{
  "num_hidden_layers": 8,
  "hidden_size": 768,
  "num_key_value_heads": 18,
  "head_dim": 64,
  "vocab_size": 16384,
  "norm": "rmsnorm",
  "rope_fraction": 0.25,
  "parallel_block": false,
  "init_std_qkv": 0.0241,
  "optimizer": "adamw",
  "final_lr_fraction": 0.0,
  "max_seq_len": 2048,
  "dataset": "wikipedia_en"
}
Each number is 500 + 40 x the weight over its row's rms, rounded and kept within 0 to 999. Layers, rows and columns count from 0. Numbers have three digits each. The size before them is the row's rms in percent of the matrix's.

# layer 3 attention query, 1152x768, rms 0.0306, rows 772-822, columns 0-127
102:583485494525509537537425474575542414486492454476522436465530578483532525492520523467522504472504562484537538485442491488470475494534481467480490481473572523538468565474538471454500447455544494471549478524501505452464542514544450485508515507552467443502490529434524504508592513447454510500514521459492531630512482525467543487484533468483541489504497544455443454510455539486496474515534
123:470579437466529508421624490569509528547529496464460447501486476500464591475447424486484485573504453511477522531541473531498517455457555529469525507582449515568509474495611532465513567529474483513488568514546523503609479545504544508511537525437544522506573471532499529495461486513550476483558503531486522515540540545520562527502473512444436543443481518454494495490501484442489501461454
093:463493510456452500457507519435487606495483496533517548543474478510517503435521451502442527526433503494483521524489495557464551457526515566505473523548469473467538445481467459499436514445449473486484444489519492615564485500525476504494482496477547567502440485585421573479494518530551452481544537508582473466423482550487481509530529524540480487509566484470503495543540516458427538461479
127:537460569565484488567420477469515498427528470555545534530496541537503390493593458567572498463521492514578533467489459506457511531490480487560480483401545513444516565515399497505453443525490492509526424525470462491417552498547509509443472443520414485496473466472539416517517443502391518511461462419473526500475474461509491522503480560541517470465477476517511495474442536543498484482570
104:488480542459506532503435531426557535531512524537478525470457517435418462437591543571480443464528503535558492485505492525482553570479493529533472524479506499448532491522507495512458459429494549531458481480516459523479552472552443466479515508438470512488421434567464532421480473461491483520512469476509525485433485515467493513605525529533557521532544513523468525479457446508508474484484
130:576506527543499517601476458505487497458547525503540497543522492504430422486524480548506484435546527507503533478466511510517536538533483448506491468478599518489414525523435455508492470556503511533566473523434482470466507500586556564489470482487434435480434481449567437515523457466400488501465480456448465569511500471528526484521445534509505479512423473540500511471432532545524427521547
140:480476503585506526532485523462500511428514492543510529509509464516467411436546472573447502415561544503553519469428521508502553596528470456530458469471539521500487558530422463502517436486494511491569465514433510521450517521586579534439474511504438462445445456487530481504498436437449494495460444442490457561491478469527473492542425564511535463556488449556479515496449533548528449523525
090:487518493472540490493487468547442481452509510451503405562578532484546493560447451432522497501536483429480538480395511457545458529521522516433534545534555499488443518484511488476509527571521423520461559507472465473486420495512494535534495532528510484469494502474532465565565519478476500469487507502491545537514528482476490497587477520442520498462559517480540472530528464581535462506475
103:455501527555502529456451535519460509422434499510534521508568481503554505543516465516560527472543478505502453463382503430538495510499478559453457497455419514530497431460389464520482458523533410455482497491475459519464525414435501506482479496606515502488515532481498499456549552520477495495440544530468451438474493486502485491451509453598567522455556489513536507600505506495513534442550
127:430528501494434482480516453518459472527459473474451529540525461534503559529465489487525494559509480515438489525570455499538479403486524494461504476567412442484540484475498495442542518507526460539504527460510505511546494533518552521478413526483592509527556522527493527506490505526575381501505514580465512463540522585462507548501546525476444561476505543512520554555524524486504542482543
093:511474479471501527458483546535496505494502541496524499547551489529525501489434552420461504577431493486527490494453528483509466520461532531466492508516509502487456503484495522488527541461489479527493515528494438511442484494510492503594519509548500514484541494548482481463461494396464445553479467533557480524428528417448493538509480430463506522567563545533522436573485559491464485415524
097:586417545553518417521481513456510508506434512408490500513544533467556451518418554442484515489517468494552459481502508481495500464558500502504466528452506485493539512452471490501447572511470546479454518574554473426524514497493481444490463575530483527516446563490466526550493530495454490490530511515499544441532571527450545501476483497492530408522568495496477474521490497504542552569499
091:549536552560478461526493459545532495464524492485534479483481470543568534515549526495462524458527478486577529521428535476522457498574500526480453488538533483512502499509471516517524564499515497507510483497501467496536518531458515540540481500481548509496541523450397560448454572475588479446559486493485521479494475518489544504551509449514538428564443490483513457508467622493575531531506
092:464532491555465597468491488424531581493449557497529472450623527414566504548433522503494534431491559447489530532514470481522503470535469480473513499411546520547476478569471450493488434436512491496467530466433508589490534419452495498536454520536447441494500527479470494529491508548466492491448489570437521521525526496491478451569542511456550526489501481438493567588487493513528482478528
097:490457552462495481474470593452532556502496559555531447490478497457561527460491538498459489553579478495551461471447565523451583614490503527492494486535493485535511473532499506502521511469485540519517521517446476458514504457558505458507591451520524516463466495512446562488559467444497509462512546498572527471499547465466471449535537446502567514536560515484484411493519425483490416478412
101:435495468517462496534479527541427446517502480491504510522503533557510447521419427530493468495475517482523568521478522527478450444441499559507515533556451490488500505447482527375528524442512470568458548540545564485430445532489533617464411522494468467448533495524568519501474465523485554507481433461486462557520522479585454482523486540469475513502521509551530499520468481554478496525561
094:511525489486515489491477524521532509531447485564504430469500532509510503436615496594483461474531455519451473484546590492493545468523506537497518488465495479564472467493539580533460483509494550552500481457492547480511474497530555454484551484429537492556464485545482531483456553559577496531570529541489508554617524459463537503483522479505475482489470518417493550469476507396528489554514
095:565564461549468443488500527520476486526483530459502560519578471573591425519574481492516487548504519513536505466549447471486543514516536561448508436409485539466533480457466418515483528502473510475516486499536478500502523498414486482553457578548449471511530449551490454555503460466459451622509544506515511457481551536482458477473439447496568463468597436529485463537482616481579557508487
101:442486521446507498546396570524463461556496490415530524538455442489478494466600490491484518528536518560559497497514566571415518514455516531486447477519409557457556495499473494440547477419509519543533489494515501515441502549503468469470465505518551455455422441515505580543545540479555431451484474473492472429509549583503505552464522549516466442521509526509553532508524480439515486576532
098:460474517522482549493516496533464517441466507482514478545507475524468518499544488550464512510505514466553486481403395446585538509463580496485523421501521508449455515549488516426541399500484411529482526475469448532482487527591530524527480496501465443463470453443504407547460456488507478486515439506510452466499494527557463454539505485454590526488560510591530553496439542496539448448478
095:545493499492496492446496539511594570465498519499507399470448534534490452508454508484507484460493565512503529473554496518568512536510494533512477507554523491468453468491552504580472536535456497493540527593494516538519546527518477459469513452479494435481507481445521482566503476515486471469557492512513468498580504482531544436512447430415483489486479481507477437463443407526513462509446
095:577450553494533533524483486520422471461506500462534473490548476480495493575404425414554525447499483512499487543459466537445515526532458535423512494489555546482573524417458439490593492454545454489533522464482478523474496435465499551477462536564489532529532519478459466492508566478495500474456421491480495470433477512512470563493444554468546493449609448550512464574503493533553545478500
102:478498434495553477512503511494490430569486531536529497537434488494489490490554429561485496486457468524455473538502485626518510419518518469527514500423491482553478503441481490494441538515521561512521438436501554556503523566500412492490536483477525531525521506511548545457487527619554489540546545513482535569564400495516517541487604490492475473507469499441506542513546431507471547556477
091:510493510490505586441475469463562564449466482596454511466458515514442401556551493521512459524512514539534507473542418512545494542460518478492483437453536541424586470582503494453466537506539445541477442557430498484515515499546506548454508419514496512534494531446491474526482385498510506545481493516428478520524510477486487469511505542437537537434492515428607475503464508501491463486530
097:535480404494500455486598508501527497444482491423424504487575576516506472525472579433524465505548467566518494478601486447516440466530518524520456490533472478471549529447602529588487541502460549444498484464567513481499496517547503520437485497491456500521450498473489505497502473464541472522539447535517414547483533476487517466563456476485477520477487489567470481450502554454462536488520
113:516506490568526479519511447517426452488562471559530496523475481490541503427451423484476483458505468440464513507474471455535500570530510468486485456500560479488458591443488596481475496517456451436585487441470551474502465507570593545469444559478523421472531508496527384531460416467495551430489449453507470517484505474497577503487537503526516488463455485514509514481455549551539557486548
099:503457553641511526550500437495523510457480479461527492505595469531497472481452539444467534444507539452442474498465476451535509522560428492519517395484513493469488545565457482455541503506480460498513494512458509462487503519538495528472459464524462491534487584454513443575507419489444465488489446475535536491566495448498492501501466462454552479483547463478554486476522527568532447469543
098:490454526515485479530475420511474574506473484386485474537527508492557500481468468526474572534494536495586549542503430519465487405540524578545494490526491573457503583499520531476532496424516481540445553543496446444472429510518485504452410486522455461429469513514468597497464494455474496512444442493486457496454508524486478514543484543424517488554532589591485494542416504458458469467571
099:502486536497497478524506469519505491571532508497476484534559524491488519517489402452517567470517490482527511549447601459432435446446451510483514526502481528503512504518468482482460464536492460497500508533441546586508461459477459469605465545471464438507528519549563504514549580506462534479504509450427527542473445533537521529562577526539504428533518507493467504522522502583471521482448
097:489433509481498511518483519512475533475487559527517501503452531512510460519505529537532533471520527506508435507506581518540495434463451472498537537461463495487544476466438506553537478508502488427476533520487554544466526539482491540495399456515549531517538524482545539499582518559518511517485478507455519500516554492479474536526601529561440435543469455485533518530523456545454489518479
097:534464470517455527479449500494515548480446561495498498502477451574469488485473495515434399505540462548443430529573568531502580496466550487438501494492529485514539470548442413560590537539504496491584491447502504454532524452557504469490556504478514548510481467552523438492505499456478449552549468535569530496476495571526470438480457468509477540492469512553524516462441559491525453535485
092:545477557471510474405564479492602581487443528529516452503481438464537478520502482512555446546532423561531435543520532462550580470559538466478518549490512469562500470494546573562475563501456557454487483522561522459529482479518503401507530482519506491483524491479427468479530568551585548430528512528575488539545537489470524442484456461498442493515444544464442493531487526457490474509466
093:514486485431459464467500558575436490519531510574494464477497550488479535487519562527536410610488472575597534522514561485450482453448535510504535583560442483499486510416527583527540606497508531560423477531565482519462560545531528473475535534524545566503540473505552509483466559468548544499569512493528487504434571486526513487497549438526457582447479514512507449461580483469498544534507
096:500477500536526532412531518473505530502503486468572484401514531459510555501417528447422455522480506452529510518504507445433456556496504459472540476471504511537446517577504489533532576488528474500509565544512488513505503432504477499546511514448503506503505517541503458516492528524455488526500455505502515456468493429497548475516453454535538469485524485454484455442497543528470552435563
106:527517448501512552447532481513571550570517483495441462487500531530472494474512484538504456536467441568498514536536509446537538485524547483437470555548526457524473478487504542514441551526471544465399453483511438449521546496580551430511574512425479462502460492554435538444542519462495497432553555550483496527518579481499572463546531507510537464568468514416465487471483530467518445496413
101:560414568632494460451419498490482535448448512491486486528641534461598503474492529424531532470574541490539493521450446470529543528491517553479479463491481455473536529483391484532494459437440465493477511523509514480467505475507547488437455562542468476445424521518482495517589451414490469490475444507476473465535534497490529480507521470550555488503583456489504499551477480470543543507537
090:448447490431495561485424494486504426485545486521470589494458495540439475442551502481496514465518482453517486479507478495482487495519531499497445515530439489466545564506456531521475427468454449526508469493468524548506533573556470486513493491534580519513552478525591535530519497454546425550444570436391515466482550459522451498477548535486455509544440534550510501510518432433492423516528
097:504452453469529505492465525501503563544473485498574483505474499485472438515502613465504502553462496517500421591574580461464496432502440527430563569504446444498514544468529497488536541477465519481505560536575539462479465478493482483488478477529521530562533485442431561480591510478562546467530508492507546526472530468518490540497484484583421472502528563470446503510524484467395505550554
096:496555451433512564506402447549509535564456539372486533527510477483445445483534503583533394573473462530519504550533514504449522448450425494427567494525522490467498567486543477441547484472456521541442543496558458518511549479511559479457486469490456448481473506551549499467521519470552510455491513459501463579460481497511508553521474588452436526523473514486457511503473462495439456522475
096:428527474479452529511442558519476400552533463590527523514437475558457499472596438568469481495466505522492493467464497577495494528439534531540481511460455497466437452527474462443418472496514517531514519426513594491466527472511508511505517463487503514488567450521597488466439466541500509568513541482515495475522442566481461500470536584540487542475452507514471484477473534493539469475610
093:469513615518491613544427457546461444470550475480468484480521440510508531494501516459414542466438490481518497551510498490507490494531461448470466435566564552469523545475543461465559506482552476486577459504497495477493462575502599545512498528504528487514559524510543502480523542417499466463493435459499498507486506500594551542524494484455528473450459476509481466442529512517494548498637
093:497534499516516468527549412498466547515468472420528536511625492426521497533472511444507516462482501398548496507496428476489430444526472488524508485517470561489494551500476447492511448458478450543476477488504536536539538493479438554497381539528449534489493513461499498447496527572491471537450498476492536517480419496517480517506510508478535513459550484520514559553561510571526528514561
097:494460447458548420493549533492432449466568455561450506540420479534486488449483457567488452504549496515472495514468540521513509513504526510534496483495491483561511581482540573485480556498472482528561508453519483487469490543555577522440476499444526499542469499549478526483391492520560501531570473491537471628441568520528500464453449544568456558521492546510545460512447507417453510588563
101:459439562610515489562444537436561404539503473448508556500485592464538488541454551381508547422487528478496543483421519434463483538466436501461453479493527471462522527592383470495524452456513482516515515514495447567492499487463500486531495545528488481522521505489527527508591525536456447528460505446474542373498486503502533522484567428600514488511594527488489489530496513492550497488509
093:510534480545527514487437474397506441435529525578466495483404497476562453491486410543462518509487465557471442471504563515465497599397423516511515555496543508507506481496494488521517517521505447457546470508461497523477458500482505553563529462542489500496550503497465474496532499479551522520498482488508437475456456500518510493486482529487512508451540486551550517422472405472517493472492
093:548558510460463510608530488533492448525448412487550541440503541519516507534465488462475547480461527519428515548584502434505482527466515522528577512482474480545435502564533441455558464529564517481517487469548507450547407482521526528489489574478456500513512500529463524503508451468492502543511487494548568474558507479544453517489451518511514516512501493473499491397470529459462495547509
105:537506460569515519426502468559478505489526502522489497524499473541519466455518452526463398480503473502482493526483419440481497575536534527492486406513518463433428532515488541456536550553467467489564511403435512458552534530613617534503476459524512457475539497479488429535513445520436489451496480474495467406524507524581540473507408416390535544491513430537463502459452633512606489456530
092:499503476490537473600465424550448511516532516435493497467508470509486507478499468505533547420510479445447533535482424491494532621515471454504527530514546500505459545524498489469439424503477484484548472440481560553543477526541544575553445544515469549523485466581508524529495457551460502539483511451475561447496386494553518580390560545500538431500425509525512525455538547450456508549633
099:461526501389542558495459474497514477548542547525467447549376458465499502509483450497438428508534470444443530480482551573430483531464537448529443515506560581476446478484551526534484550452482537506551567533506514455482461541498487536542575495529492445463537503540551474495478480527487549566473546474570461509469539502544458467453484498530477517476523614549554516461554461463511518464466
093:449506538553467515526464532511525442471540501515472546498492508443472452488445507429501536492500511517481561535462511453495468551484429493408536487494568535558506498502399446490528535433522468406510558509434569561431514504458561572539475452567531496555479509482570472484547512474531486483459456417502493524464493447498462575486551530516549481511558511537537543526560501497509527508520
096:584480552488514527467510491511498611421461528454512481432578461448494477517477576486519498539500552513542507553563427515520495526530456488469557476504460507463504481489550481548513563495518466452401515530558468482490515413479470457505497490497421528522489534466422508543462480439501552484466479467517519460488486496508501426461457472533492500464530458471487399470475475465485516510606